python train.py --d_model=256 --head_dim=64 --d_mlp=1024 --vocab_size=847 --norm="rmsnorm" --positions="rope" --optimizer="adamw" --lr=0.0014 --beta2=0.95 --decay_shape="linear" --final_lr_fraction=0.05 --batch_tokens=[32768, 65536, 131072]
Each number is 128 + 24 x the weight over the matrix's rms, rounded and kept within 0 to 255. Layers, rows and columns count from 0.

# layer 4 attention value, 256x256, rms 0.0319, rows 79-92, columns 0-255
[[141 144 107 130 124 142 134 149  86 108 104 152 116 150 151  97  96 133 143 139 104 162 134  97 109 157 121 121  80 167 111 116  92 168 131 125 125 123 135 133 129 134 121 130 127  96 104 198 147 125 143 126 116 137 119 122 117 111 117  88 144 186 168 140  93 105 125 133 112 139 128 135 130 133 125 112 144 171 103 178 165 114 129 138 121 111 133 150 156 142 187 107  80 104 106 114 142 153 132 112 162 131 135  85 123 119 135 121 125 107 129  80 111 125 157 162 144 104 129 135 129 132  90 126 171 128 162 163 134 121  83  84 142 139 106 102 117 130 124 106 143 140  88 174 108 118 173 114  91 110 119 164 115 124 119 150 184 101 115  97 125 138 149 149 132 147 106  79 117 135 131 135 164 134 119 114 149 122 114 151 184 123 147 130 148 147 141  89 143 121 137 150 121 121 156 123 161 115  83 108 121 116 149 147 137 136 156 118 117 137 112 120 179 111  84 125 128 106 147 165 153  71 113  84 132  81 169 147 205 143 126 139 112 161 158 111 169 124 131 148 124 129 110 149 104 120 105 113 182 156 134 107  93  95 134 120]
 [113 138 118 133 111 118 121 152 111 149 133 174  87 177 118 135 141 157 151 130 168 131 154 121 104 109 102 118 116 125 125 146  66 130 106 136 141  98 143 129 139 131 145 131  78 153 113  88 119 163 132 130 125 116 119 136 118 108 157 151 132 147 165 141 121 153 151 146 135 119 107 108 143 141  88 137 116 143 123 146 137 137 136 112 112 107 117 133 125 126 149 139 121 118 135 146 122 139 119 127 175 133 102 146  98 110 116 166 134 123 164 170 118 123 100  97 137 103 128 130 112 101 131 127 141 120 124 145 146 119 149  76 126 103 116  76 107 161 154  91 150 120 105 118  94 122 119 109 135 103 145 107 139 155 136 137 134 112  91 102 108 144 171 131 171 108 135 101 125 134  98 130 151 143 150 129  77 111 172 123 162  97  98 109 152 128 154  87 105 150 142 122 111 144 162  95 221 113 129 123 141 137 129 127 140 148 134 121 124 120  96 121 184 109 118 121 136 114 172 151 134 130 137 122 144  92 124 134 149  78 134 124 114 105 164  89 138 124 107 122 147 127 109 138 153 118 106 153 113 125 121 111 100  95 131 130]
 [ 75 126 152 120 121 126 132  89 183 157 104 146 117  90  57 109  77 140 120 116 142 125 181 130 104 142 131 124 107 140 134 108 110 147 113 134 169 171 116 136 140 152 138 127 168 192 147 131 101 111 113 137  78 101 139 123 104 142 124 149 186 131 128 132  94 159 147 134 139 147 116 120 118 125  69 159 130 129 143 156 132 112 115 109 123 106 128 128 131 124 162 124 106  93 133 113 127 105 122 108 138 122 118 111  92 140  95 137 142 110 132 136  88 143 121 118 119 163 129 131 123 135 109 129 117 143 134  80 128 124 117 112 130  88 144 162 100 100 122 120 159 124 105 114 116 135  86 106 101 100 106 116 162 129 146 156 112 142 114  99 162 148 125 120 139 163 115 128 114 139 156 135 119 182 112  99 137 102  95 128 159 102 158 120 141  99 185 132 100 143 124 127 145 115 106 133 187 160  88 106 180 138 163 119 121  96 151 125 137 117  62  95 111 154 161  90 104 135 145 158 178  74 104 132 149 101 120 128 106 155 127 117 123  49 134  98 175 124 111 142 130 138 129 209  67 219 147 119 145 107 125 101 126  93 180 121]
 [129 103 109 154 103 140 132 134 146 146  91 100 133 104 137 104 147 115 153 100  94 199 143 119 117 129 121 126 103 170 116 144  63 115 107 156 116 114 165 132 136 151 134 120 132 123 112  86 133 139 116 129 113 101 136 119  97 104 146 161 172 173 147 136 124 140 106 123 126 180 118 120 157 152  87 106  66 116 125 160  91 125 129 137 122  98 151 109 169 127 132 141  86 130 140  96 140 126 130 132 154 129 121 122 103 119 161 127 154 201 163 134  88 108 137 118 148 107 123 140 112 129 118 155 112 135 108  96 134 144 109 107 110 119 140 104 129 146 126  94 166 116  82 145  70 109 105  87 126  79 134 151 136 115 115 121 145 184 137 131 158  70 164 134 130 133 120 144 136  89 158 122 169 169  95 126 103 104  82 138 124 112 151 113 150 125 124 124 141 169 154 130 107 133 126 133 133 120 137 137 101 120 108 106 152 138 105 109 110 113 124 117 106  81 166 144 132 146 161 156 115 103 159 110 159  92 110 137 109 112 138 158 145 154 134 122 170 127  83 131  57 114 128 140 147 140 110 104 175 154 121  93 126 159 141 151]
 [148 120 134  89 143 126 137 119 128  57 147  55 131  90 123 152 115 137 114  71  89 163 134 123 127 117 154 127 142 119 121 129  99 114 137 123 172 157 106 115 129 106 129 134 131 156 146 140 136 141 101 129 127 130 180 149 120 111 130 127 113 163 115 135  89  94 126 138 147  86 126 149 122 126 121 111 140 141 118 177 118  84 127 105 112 155 149 158 118 131 146 120 112 155 118 130 101 116 145 132 111 123 151 140 101 152 128 102 146 149 118 112 114 113 102 163  94 130 129 117 120 154  96 114 138 170  99 109 165 161  89 158 159 134 118 139 166  97 109 110 165 136 112 123 131 147 100 127 150  88 152 118 146  87 130 140 152 140 155 134  91 110 159 137  80  70 135 156 146 140 127 129 114 128 133 105 155 132 125  80 159 108 100 142 111 119 103 122 175 100 124 126 135 173 133 166 127 153 162 116 138 139 103 132 145 140  96 146 118 111 140 134  96 117 147 140 129 146 123  75 129 110 154 113 123 126 124 134 163 136 126 137 114 112  78 145  95 121 180 119  89  99  95 163  74 136 149  87 154 130 131 178 148 110 111 126]
 [170  90 126 124 143 119 135 166 111 151 137 114 131 138 127 110 121 153 127 122 138 146 164 125 142 132 104 134 136 116 111  87 190 174 142 161 135 106 143 124 134 124 125 142  92  96  70 110 123 115 127 125 155 124 104 150 113 112 134 139 143 154 164 147 110 105 154 118 144 113 106  90  72 136  91 100 133 135 123 142 151 122 107  85 127 145 139 111 144 121  95 139 152 132  85 132 118 146 126 125 152 121 106 176  92 138 118  93 158 133  92 133 114 134 149 141 138 133 135 146 130  91 182 121 130 124 117 130 152 156 159 106 180 120 118  73 107 122 133 101 120 103 125 146 104 153 133 128 132  94 134  95 211 188 120 161 139 158 103 173 123 122 153 129 136 172 125 157 133  90 138 141  88  99 143 141  93 140 139 127 114 105 130 108 135 130  93 131 164 191 124 139 133 132 101  96 146 104 138 144 168 155 163 137 116 166 147 120 158 124 146 149 174 125 164 157 126 118 155 168 123  78 145 125 130 134 133 146 120 136 132 146 124 124 165 133 137 129 115 157 145 108 126  93 123  86 123 133 136 142 133 154 100  94 159 120]
 [119 114 141 133 120 123 129 132 136 116 117 139  99 149  85 104  93 153  70 115 100 105  80  98 101 123 152 128  91  96 124 114 118 108 106 139 117 126 139 149  98 113 125 129 129 137 108 125 112 158 115 123  78 125 139 125 131 143 143 142 113 121  80 143 125  49 142  87  96 128 153 144 112 123 112 121  98 132 101 101 121 143 136 167 141 101 151 146 135 130 154 108 128 193 163 100  69 118 135 129 130 121 137 141 130 152 180 110 112 118 120 127 136 132  78 162  87 149 122  87 126 154 128 107 120 138 117 137  65 167 139 113 100 130 118 151 132 129  77 140 131 159 149 109 127 147 123 137 123 138 125 127 125 174 161 143 117 100 129 122 136 136 113 123 147 134 149  96 110 166 113 133  98 146 156 123 118 161 120 119  92  98 126 104 112 108 123 114 175 119 112 138 156 164 111 121 121 143 140 139  89 117 124 139 119 122 134 126  85 137 117 130  81 131  82 108 137 146 125 153 112  93 128 128 194 154 114 124 123 142 129 104 106  90 155 152 141 127 119 118 135 127 128 140 137 157 109 111  99 149 114 131 152 162 125 115]
 [151  58 137 123 141 120 118 136 115  91 142 162 110 231 148 169 193 167 126 139 142  85 108 159  95 125 126 126 148 125 123 132  90 133 127 131 111  74 123 124 146 126 125 126  76 141 106 139 114 161 115 137 140 117 136 140 126 115 161 136 145 142 111 141 177 134 148 129 127 156 131 161 143 140  82  46 178 118 118 113 123 130 148 116 127 141 154 150 144 125 138 131 130 164 199 110 140 133 131 150 159 137 116  97  63 144  98 152 146  84 147 148  86 126 110  80 107 137 129 137 103 130  87 129  85 142  64  98 122 155 113 117 150 136 129  97  91  95 139 166 145 129 104 134 118 158 123 113 158  99 141 101 149 105 153 106 133 136 120 129 129 125 163 121 161 101 142 136 124 118 118 131 198 130 140 100 132 137 140 127  75 114 137 120 141 131 132 117  92 139 143 120 128 174 140 115 176 149 140  96 144  92 116 134 138 169 148 177 163 136 127 125 118 138  70 118 155 121 119 165  82 145 168 108 120 148 115  83 129  83 126  87 133  93 181 119 126 128  97 146 101 121 127 157 147 109 121 127 135 114 120  77 115 144 137 134]
 [203  82 133 163 123 120 117 115 146 149 120 185 103  74 170 106 157  95 155 122 136 147 125 138 165 111  73 159 136 108 141 124 152 100 181 136 140 141  99 113 130 191 132 127 154  80 131 128 118 157 156 127 138 139 189 148 147 110 145 148  73  83 137 137 100 130 107 115 164 111 128 127  96 111 107 104 132 113 106 129 122 114 126  96 131 122  90 111  99 128 140  90 118 117 111 119 110  88 133 126  93 120 126 138  81 130 122 126 156 149  82 103 127 128 117 117 105 106 122 141 132 121  79 154 114 150 118  91 167 103  96 129 125 100 155 129 106 142 122 121  95 107 107 150 147 119 123 151 183 133 137 124 121 122 111  65 109 113 149 101 108 155 106 141 137 133 168 138 130 175 168 118 174 126 101 115 110 162 159 163 153 102 129 116 114 142 112 116 138 107 137 129 142 141 105 139 189 142 120 142 103 144 134 113 108 118  66 193  99 132 160 139 135  89 192 147 101  95 123 112 158 138 100 172 104 109 146  76 181  93 128 129 157 173 115 112  66 129 145 163 178 114 161  56 117 130 119 154 108  81 131 109 114 133 119 122]
 [133  62 121 156 135 133 133 130  89 121 174 107 147 120 108 146 125 110 105 154 130  69 112 150 118 149 158 160 173 130 134 119 178  93 157 137  72 120 113 123 113 141 107 130 128  87 130 135 132  87 132 125 144 130 119 130 133 135 106 108 129  77  95 117 189 110  87 140 114 149 141 115 128 118 135 150 173 109 123  74 130 120 123 163 146 135 104 123 104 134  92 106 161 138 171 128 139 150 131 155  75 140 143 101 138 161 137 132 122  97  97 130 143 150 118 107 145 132 125 132 130 116 153 122 114 119 123 132 128 122 135 159 121 179 134 171 106 120 130 161  65 129 133  87 170 155 149 142 150 163 128 110 112 127 159 103 100 163 123 170 151 110  77 129 117 132 151 164 123 125 106 123 126 107 127 136 137 153 178 133  41 187 149 130 105 147 124 159 113  99 115 142 137 120 137 126  81 112 164 120  95 159 135 149 108 154 130 125 135 158 211 134  98 122  80 122 166 153  91 136  78 174 109 132 110 181 108  67 136 148 115  89 150 136 125 133  90 136 101 121 149 115 153  75 107 134 123 137  74 116 121 131 180 138 122 106]
 [125  61 108 149 152 128 131 159  89 115 160  86 119 158 160 187 105 147 117 108 132 130 118 150 145 125 118 135 173 128 147 148 136 112 150 148  86 160 147 126 143 136 147 139 110  85 144 112 155 131 116 121 174 108 151 124 141 121 106 122 142 135 109 124 135  80  98 208 113  87 125 135 136 118 164 167  79 128 135  79 133 138 130 134 127 134 121 110 128 132 143 127 138 168 137 148 165 142 123 127 117 140 148  82 175  77 104 148 144 139 116 121 144 122 101 131 141 107 128 129 125 144  85 120 157 122 161 173 103  73 159 141 117 178 120 103 145 145 152 121 124 121 175 119 146 131 148 121 111 147 143 115 130 128 133 145 115 127 128 113 155 127 167 119 118 116 123 141 137 107  98 123 105 135 135 137 108 141 130  94 112 177 109 151 112 145 184 119 160 117 131 122 114 119 167 117 102 117 141 143 133  99  92 116 138 106 132  96 140 127 140 116 120 137 117 155 182 114 122 166 116 151 130  86 120 113 111 157 136 130 120 116 146 121 170 121 124 127 128 123 180  93 155 120 119 106 126 131 108 148 128 148 127 136 132 123]
 [113 180 106 135 121 122 128 131 116 114 155 148 119 166  70 148 135 138 153 167 149 124 174 140 109 136 105 155 173 131 127 122 127 112 132 147 136 132 151 123 133 138 123 128 101 140 149 109 136 112 119 135 150 154 116 158 120  95 144 127 150  93 150 145 151 150 114 175 117 126 115 122 126 143 156 147 144 125 129  80 131  96 126 142 118 131 134 130 134 123 119 131 112 162 171 126 144 134 122 126 141 129 116 135 152 144  92 132 137 106 152 158 154 128  98 121 118  91 124 137 107 120 115 141 133  84 151 136 151  82 145 138 148 131 115 151  91 118 109 134  93 126  91  80 134 148 127 150 132 133 133 114 123 124 115 123 115 126 108 105 132 145 154 140 139 150 101  98 137 134 125 119 160 158 122 116 114 135 129 136 124 134 107 138 111 166 171 101 148 132 111 144 113 125 153 119 176 162 144 111 150 150 105 161 132 133 149 114  99 129 152 139 130 193  92  97 121 115 130 161 124 146 110 117  90 115  93  89 148 137 122 112 121 138 138 112 130 124 120 144 137 103 150  63 133 131 119 146 130 126 121 148 147 119 152 114]
 [ 92 196 184 127 111 124 114 120 118 127 128 144 154 171 105 122 165 124 167 125  92 189 140 153 137 114 151 120 135 130 134 144  90 136  88 117 119 145 157 105 118 106 133 128 114 160 118 145 121 132 109 137 128 209 129 132 104 119 114 141 126 116 139 102 145 149 158 121 119 157 137 172 164 170 133 132 143 120 120 100 116  88 148 156 124 118 126 130 214 135 160 134  88 129 121 131 168 125 129 134 130 129  87 110 169 131  99 118 109 134 152 115 130 121 152 148 110 136 122 126 106  96  83 153 109 108 142  79 150 103 108 146 131 149 142 136 186  93 137 129 134 129 117 191 138 106 118 131 101 134 111 142 114  51 118 116 146 128 129 117  94 155 130 127  86 126 118 123 131 135 168 128 105 125 126 139 154 142  83 101 151 128 134 107 133 164 123 128  68 125 146 123 133 124 147 142 156 129 131 129 168 106 127  85 139 126 120 115 146 128  93 131 130 187 148 125 106 120 131 106 193 104 136 142 145 120 139 103  97 107 131 128 104 136  76 150 136 128 140 105 100 106 124 158  99 123 165 131 159 139 133 144  94 127 116 157]
 [128 123 135 137 141 134 122 135 122 135 122 157  91 102 120 166 116 101 128  96 112 100 101 107  88 112 135 119 113 127 120 155 144  93 100 118  99 184  69 122 136  96 139 131 149 130 134 139 131 161 145 122 105 152 130 111 131 144 150  91 104 142 151 148 136 102  96 155 117  91 137 120 132 123 119 143 141 129 125 142 105 124 112 106 116  96 137 155  99 135 146 135 124 138 129 142 144 126 120 124 110 139 149 129  96 128  94 169 142 104 148  93 112 137  76 139 161 125 135 144 119 121 119 101 119 138 154 139  98 103 120 142  96 184 133 139 129 113 148 149 118 126 127 104 135  91 131  98 116 147 141 112  90 115 128  79 106 108 113  92 115 137 115 155 115 123  92 116 126 192 129 130 105 153 147 108 121 103 100 112 136 160 107 133 126 148 173  86  96 105 130 120 160 128 129 138 130 142 126  91 123 109 118 142 129 103 134 122 169 142 168  88 125 121 142 135 152 142 124  96 117 149 108 130  87  72 112 124 155 112 127 123 175 102 115 103 113 127 125  97 172 100 110 110 118 118 140 148  86 128 129 142 108 132 116  98]]
# layer 4 attention output (transposed), 256x256, rms 0.0335, rows 79-91, columns 0-255
[[139 109 146 131 121 102 113 171 140 172 142 129 114 156 155 127 148 139 127 165 143 117 169 170 139 141 116 142 148  56 120 136 121  91 103 150 181 156 129 106 153 121  32 166 116 136 183  68 115 111  74 113 175  95 102 145 117 129 110 146 106 105 122 106 142 108 162 160 171 106 116 106 149 146 101 119 114 135 156  97 124 163 165 112 110 148 118 111  99 115 119 145 173 140 138 125  99 139 102 125 146 101  95 145  86 135 132 129 165 144  59 166 121 135 140 149 138  95 111 161 137 119 136 145 112 144  99 101 110 152 176 149 120 129 205 142 160 127 124 146 126  91 135 115 117 131 123 127 175 140 118 111 135 138 132 149 136 135 109 171  90 111 108  88 111 146 108 120 104 142 103 102 112 139 113 104 111 146 141 139 107 157 114 122 157 154 151 150  95 123 141  96 138 109 137 107 140 139 127 151 158 148 116 141 123 117  96 154 142  91 133 117 131 133 184 110 142 124 143 145  90 178 102 148 144 115 121 127 113 125 124 116 153 106  87 136  98 106 139 165 152 143 151 106 125 169 167 121 144 101 101 138 153 137 105  91]
 [ 99 131 130 115 121 144 149 121  95 124 137 123  93  99 123 149 152 106 133 141 114 149 129 145 142 126 135 126 148 103 116 128 154 126  95 131 143  93 141 132 107 101  79 116 129 124 162 137 155  90 133 108 118 128 109 131 105 132  94 124 134 158 141 175 126 116 122 118 138  82 117 191 138 154 167 127 139 160  95 147 140 107 105 147 124 127 144  99 111 135 112 139  98 127 117 115 123 130 112 170 171 184 122 130 130 140 110 132 152 121  92 103  86  81  97 175  94 125 149 170 104 190 146 124 141 106 106 125 112 130 116 125  91 122 154  96 151 136  81 141 137 149 156 143 117 114 124 114 159 132  90 142 108 132 123 132 109 125 132 125 115 123 107 132  86 145  95 123  90 142 134 136 142  77  91 130 166 131 106  98  80  95 106 152 121 103 112 167 119 116 131 121 153 122 167 142 122 143  97 146 144  98 123 127 148 136 149 154 109 144 108 155 132  79 151 116 144 121 125 160  73 157 132 139  83  69 102 164 116 157 139 155 168 139  92 145 135 118 162 167 123 152 185 123 137 167 122 109 131 105 123 119 112 103  58  98]
 [173 150 134 100 167 144 155 152  60 130  76  87 129 105 137 150 120 117 153 122 120 120 109 132 135 165 102 120  99 106 144 178 121  96 110 153 157 135 138 114  79 107 173 145  98  73 154  98 188 114 123 165 146 122 104  92 127 133 123 150 129 132 145 138 119 105 179 130 102  67 122 190 110 126 188 122 116 132  99 144 147 129 160 110  88 138 153 145 133 121 134 133 123 159 105 107 145 116 110  93 146  81 115 147 146 157 137 147 132 165 103 117 187  90 129 111 119  77 103 119 125 118  85 138 170 148 135 156 138 124 156 139 112 126 133  71 116 132 137 124 137 148 104 141 122 168 190 133 131 138 105 146  61  95 148 118 113 146 103 113 110 111 123 117 168 143  86 128 127  98 128  73 117  95  85 113 133 118 142 169 125  94 101 131 150 140  97 134 111 108 146 170 105 118  84 177 119 171 143 134 123 133 163 120 149 112 130 122 147 109 170 149 124 129 164 130 175 121 131 125 134 132 148 137 128 129 179 182 134 138 189 141  89 140 112 114 133 119 141 136 122 118 167 102 166 131 131  91 145 147  73 151 125 104 105  85]
 [153 101 134 126 152 118 120 125 129 127 109 144  97 146 158  93  97 142 105 172 134 156 117 119 109 120 137 137 182  59  73  90 116 130 147 120 137 173 143  89 164 157 163 136 128 113 151 121 150 119 167 166 165 163  82 132 127 137  75 129 125 127 136 147 123  81 149 134 105  98 133 164 148 142 136 136 127 186  75 122  92 136 147 121 128 143 165  99 117 151 137 159 102 127 118 124  91 136 105 123 150 123  97 153 106 117 101 147 146 136  81 118 108 119 141 189 116 116  96 128 118 119 111 162 126 109 125 147 106 134 156 126 141 142 109 117 122 142 118 167  99 111 147  89 163 145 163 135 140 144 111 144 132 137 119 161 111  76 159 181 101 152  97  94 126 118 129  68 139 150 128  81 153  83 147  89 167 133 115 141 155 107 112 105 156  85 141 114 111 133 151 127  90  81 122  87 143 120 128 131 127 117 167 101 167 157 114 162 120  80 148 130 143 138 158  99 127 113 171 158 145 134 182 168 115 141 153 144 127 104 131 116  84 124 117 137  77 104 117 144 174 100 131 115 121 141 162 122 120 128 136 100  69  92 144 123]
 [137 132 144 143  98 132 141 163 139  88 122 161 122 165 141  99 107 125 116 194 114 155 121 121 132 143 127 139 126 169 143 134 133 146 119 135 111 183 117 127 127 142  97 110 125 123 103 127  54 148 147 114 115 120 100  97 139 128 131 139 148  86 130  88 146 116 138 119 131 154 108 145 101  92 135 130 137 106 121 115 124 124 119  95 114 146  89 116 115 127 114 134 132  94 110 114 157 105 157  96 129 168 128 168 111 121 102 132 131 136 136 127 137 126 107  90 136 116  92 137 114  90 123 115  98  71 130 152 106 106 155 105 130 138 100 130 111  93 141 165 113 123 124 123 132 106 154 152 115 143 143 127 117  97 118 146 116 112 115 146 161 147 113 117 184 178 171 119 105 149 161 110 103 157 150 138 144 125 106 141 118 107 119 108 140 122 156 146 160 139 109  81 123  77  62  91 125 123 133 146 134 152 106 115 134 150  94 114 122 144 154 118 108 103 111 126 104 102 143 150 102 133 160 143 117 167 136 157 113  91 104 135 124 144 148 155 129 143  97 100 139 154 155 112 154 109 115 136 123 122 119  87 118 163 203 177]
 [ 99 134 134 140 110 130  86 157 171 114 117 152 126 112 146 128 147 102 144 118 123 139  92 141  99 112 152 131 120 126  95 122  90 105 119 106 153 155 145 125 153 140  72 122 119 125 145 125 175 163 138 137 109  93  93 117 123 115  81 139 113 154 137 117 148 127  76 132 120  95 115 114 170 139 139 160 108 133  87 111  91 130  85 136 118 160 134 111 124 100 114 140  77 109 105 115 111 149 116 137 145 116 124 107 147 111 112 137 141 124 107 161 123 148 107 106 153  99 118 121  84 131  78 161 154 110 146 109 114 108  98 138  94 127 151 145 107 143 115 148 198 136 122 126 163  85 117 127 104 132  94 149 105 112 129 121 151 107 107  94 114 129 106 133  90 116 111  87  98 161 119  98 130 127 112 121 158 109 135 107 110 149 152 134 119 103 118 106 108 103 132  82 131 160 157 162 127 147  82 114 127 127  93 104  91  81  94 148  90 145 126 136 125 115 128 117 167 103 109 109 145 161 145 169 135 147 118 115 126 116 123 107 154 130  69 146 142 100 122  95 139 166 137 167 166 176 126 108 103  91 105 117 134 138  87 144]
 [101  86 136 112 154 121 150 103 123 113 100  95 145 132 169 140 149 126 153 166 128 133 143 159 150 116 144 115 125 154 118 121 154 142 114 137 169 139 122  87 148 147 125  75 143 126 144 122 119 138 142 132 141 130 107 139 126 120 174 114 167 166 155 127  91 170 132 128 165 123 114 125 104 108 116 153 155 109 137 110 146  96 133  97 137 141 111 134 140  72 143 165 129 145 106 142 134 147 131 141 102 147 127 112 154 105 141 124 113 140 142 125 156 113 165 111 135  87  94 152 138 142 171  88 140 110 102 101 177  96 125 140 145  80  71 136 125 115 152 124 126 113  84 170 104 117 118 145 110 118 145 135 125 138  67  90 159 117 127 129 162 143 106 106 141 118 109 136 145 127 147 119 136 120 134 138 150 116 146 136 146 159 142 120 124 114 122 157 136 106 178  92 119 148 112 123 187 122 128 131 117 146 135 184 165 116 114 123 161  82 133 110 128 118 123 134 109 118 135 134 139 136 144 112 155 146 174 151 136 160 107 121 157 153 158 107 103 155 129 137 129 125 131 141 142  93 144  99 131 144 112 120  71 148 110 146]
 [114 148 147 118 103 108 135 122 123  78 138 137  95 116 153 116 127 114 142  79 130 132 120 109 150 129 113 155 109 132  84 113 145 187  91  96 125 104 135 111  94 111  83  96 169 146 134 165 142 136 140  69 148 156 163 121 121 155 114 139 147 142 148 138  87 116 108  98 131 101 146 160  95 129 153 166 125 154 109 147 108 113 116 121 130 104 184 121 128 140 117 134  74 115  82  99  80 117 151 156 119 180 115 126 154 150 116  95 116 154 139 118  90  80 124 158 130 136 117 134 150 138 131 100 129 103 136 115 145  73 160 110  95  99 113 128 144 138 115 148 123 108 173 125 126  88 176 115 148 146 146 164 119 134  94 132 129  72 136 121 144 108 128 113 126 175 143 126  82 127 134 143  93 116 132 119 161 110  98 151 134 104  83 116 104  52 105 178 160 133 132 135 140 101 124 100 134 149 144 133 111 156 117  98 161 105 120 138  82 177  78 139 125 104 139 145 143 128 140 107 131 151 118 122 180 126 125 154 119  97 113 154 129 172 121 118 114 144 136 141 144 132 146 108 134 120  96 121  84 125 130 159 110 135 101 179]
 [ 83 135 109 117 106 104 105 119 115  87 138 143 134 108 112 186 116 148 117  51 129 153  83 100 118 108 112 151 109 132 136 103 146 161  81 146 119  97 154 144 137  97 162 131  92 125 110 139 144 133 149 201 112  94 148 126  67  94 123 121  91 141 103 105 128  97 130 129 115 143 123 170 112 155 133 159 161 164 128 149 123 152  57 113  89 112 124 157 131 121 139 124 135 141 121 163 140 183 133 140 135 160  87 126 154 117 141 101 109 112 146 137 143 212 119 141 155 126 129 135 119 129 156  71 106 159 126 147 120 117 124 115 137 142 123 178 175 124 123 107 166 124 156 141  96 146 113  93 118 140  93 132 136  77 152 198 106 111 107 106 166 120 107 150 145 145  68 124  80 108 135 122 126  90 102 130  93  51  96  80 130 155 110 143 131  78 108 102 157 172 124 158 108 155 141  80 154 150 130 126 152 124 112 125 110 128 158  89 183 125 131 159 126 135 126  86 139 152 137 109 105 140 125 146 157 122 103  96 110 145 107  87 152  70 153 183 179 127 118  80  81 153 112 113 114 134 116 181 125 138 122 141 164 106 136 123]
 [ 95 145 117 124 133 131 118  96 173 116 117 169 160 134 117 114 137 151 124  74 156 101 127 106 129  97 141 134  80 169 130 107 173 191 166  93 151 120 141 135 150 150 139 137 133 155 108 136 174 140 112 123 115 119 169 155 118 122 147 131  93 143 116  99 106 166  93 127 110 157 173 105 118 174 134 130 135  79 184 119 127 120 116 162 179 115 149 131 140 101 158 107 129 136 104 161 101  76 177 148 111 116 132 114 165 108 116 123  83 165 206 136 125 120 153 124 148 137 119  64 166 115 154 119 125 144 169 104 133 121 108 141 140  78 128 156 152 152 132  91 147 117 152 160 127 104 119 132  84 126 138  98 157 123  85 131 145  90 171  78 157 158 147 156 147 111 137 137 160  84 121 155  99 153 162 158 121 103 145 147 140 138 139 112 108  97 114 137 143 131 160 113 134 155 147 126 112 109 132 109 102 133 141 109 133  88 116  77 119 147 122 101 150 156 112 165 102 101 112  80 175 108  95 101 165 143  99  99 137 111 117 123 106 125 141  94 137 166 115  84 121 110  88 112 117  78 117 151  97 162 153 160 142 145 122 174]
 [ 82 120 164 159 119 157 127 122 127 142 148 141 162 134  88 121 129 111  91 206 121 120 140 124 133 117 153  80 119 128 102 105 115 134 143 132 110 140 103 132 121 103 110 113 143 176 142 116  91 116 145 112  97 152 124  89 117 143 125  92  87 104 145  94 117 149 121  74 174 202 148 115 115 156 119  97 141 121 120 114 177 106 114 155 148 120 154 115  96 170 103 104 159 113 156 100 139 127 164 155 139 132 145 114 114 149 149 137 100 123 172 134 111  84 145 139 144 127 154 112 133 135 133 136  95 137 102 117 145 181 108 126 111 127 119 164 130 136 128  99 110 162 135 168 144  89  94 155 129 108 136 154 146 133  89 110 164 115 120 157 133 181 113 129 123 127 149 130 155 164 140 176 151 155 143 169 116 156 129 117 165 106 152 114 147 140 145 127  92 138 129  93 142 159 142 161  93  81 110 137 155 138 129 156 144 176 109 134 125 124 181 119 135 140 136 116  88 102 142 102  89 110 106 123 106  92 102  97 138  98 133 119 130  88  90 102 141 170 122 141 103 121 100 109 123 122 119 147 133 144 142 152 152 136 116  88]
 [102 128 133 159 119 161 155  87 106 109 158 117 148  99 111  94 119 140  80  99 109 160 121 127 155 127 111  98  72 132 138 125 143 138 108 109 118 119 128 178  99  87 126 120 130 109 146 146 154  93 137 130 136 131 108  99  90 187 118 134 104 125 110 107 109 139 128  95 131 148 141 138 149 158 121  93 111 137 126 176 165 110 120 136 132 123 123 150 116 138 136  97 135 123 109 158  95 112 150 124 147 149 160 122 115 141 139 149  89 138 104 103 118 113 121 135 139 138 127 108 160 158 148 129 144 166 126 110 144 143 122 122  97 102 145 163 150 171 147  99 154 130 121 154 135 115 134 132 145 129 128 126 150 140 149 112 111 129 146 113 145 135 108 140 132 138 117 147 127 125 108 162 110  91 115 175 101  86 119 109  83 136 141 129 119 122 132 166  92 134 126 110 142 135 136 111 111 149 127 145 131 120 111 152 143 119 124  91 123 124 144 133 155  99 161 152 124 140 106  86 124 140 127 128 101 117 152 131 160 105 136 160 136 133 115 142 143 162 115 126  97 133 152 152 153 118  84 159 113 140 146 123 140 122  84 125]
 [175 116  88 141 129 126 146 153 122  83 156 120 117 130 128 122 117 123 107 153 112 122 128 118 142 171  90 108 132 116 133 159 107 121 142 122  77 117 109 147  81 124 115 147 147 136 137 126  85 143  95  90 155 118 160 104 152 160 142 102 149 102 105 127 145 115 164 134 122 105 129 133 124  86 106  98  96 116 135 166 155 134 144  73  80 140 111 137 140 131  57 120 133 122 141 104  82 133 103 108 142 156 152 144 100 143 157 119 140 135  91 110 105  97  95 139 111 179 113 122 152 150 124 129  99 128  80 153 158 104 159 123 171 158 160 131  85 127 142 161 139 110 130  96 122 134 153 100 189 124 186 147 119 153 174 133 108 154 147 145 139 105 135  87 144 171 138 158 137 127 117 145 154 132 141  87  94 115 121 173 130 150 125 134 134 133 145 116 156 133  95 131 111 110  96 123  98 156 150 131  90 138 130 142 149 145 154 151 130 135 134 144 144 122 109 163 132 170 124 113 104 152 126  95 129  99 145 136 143 108 129 178 118 118 185 129 144 120 119 147 151 112 136 134 118  97 104 130 139 111 136  85 148 140 160 127]]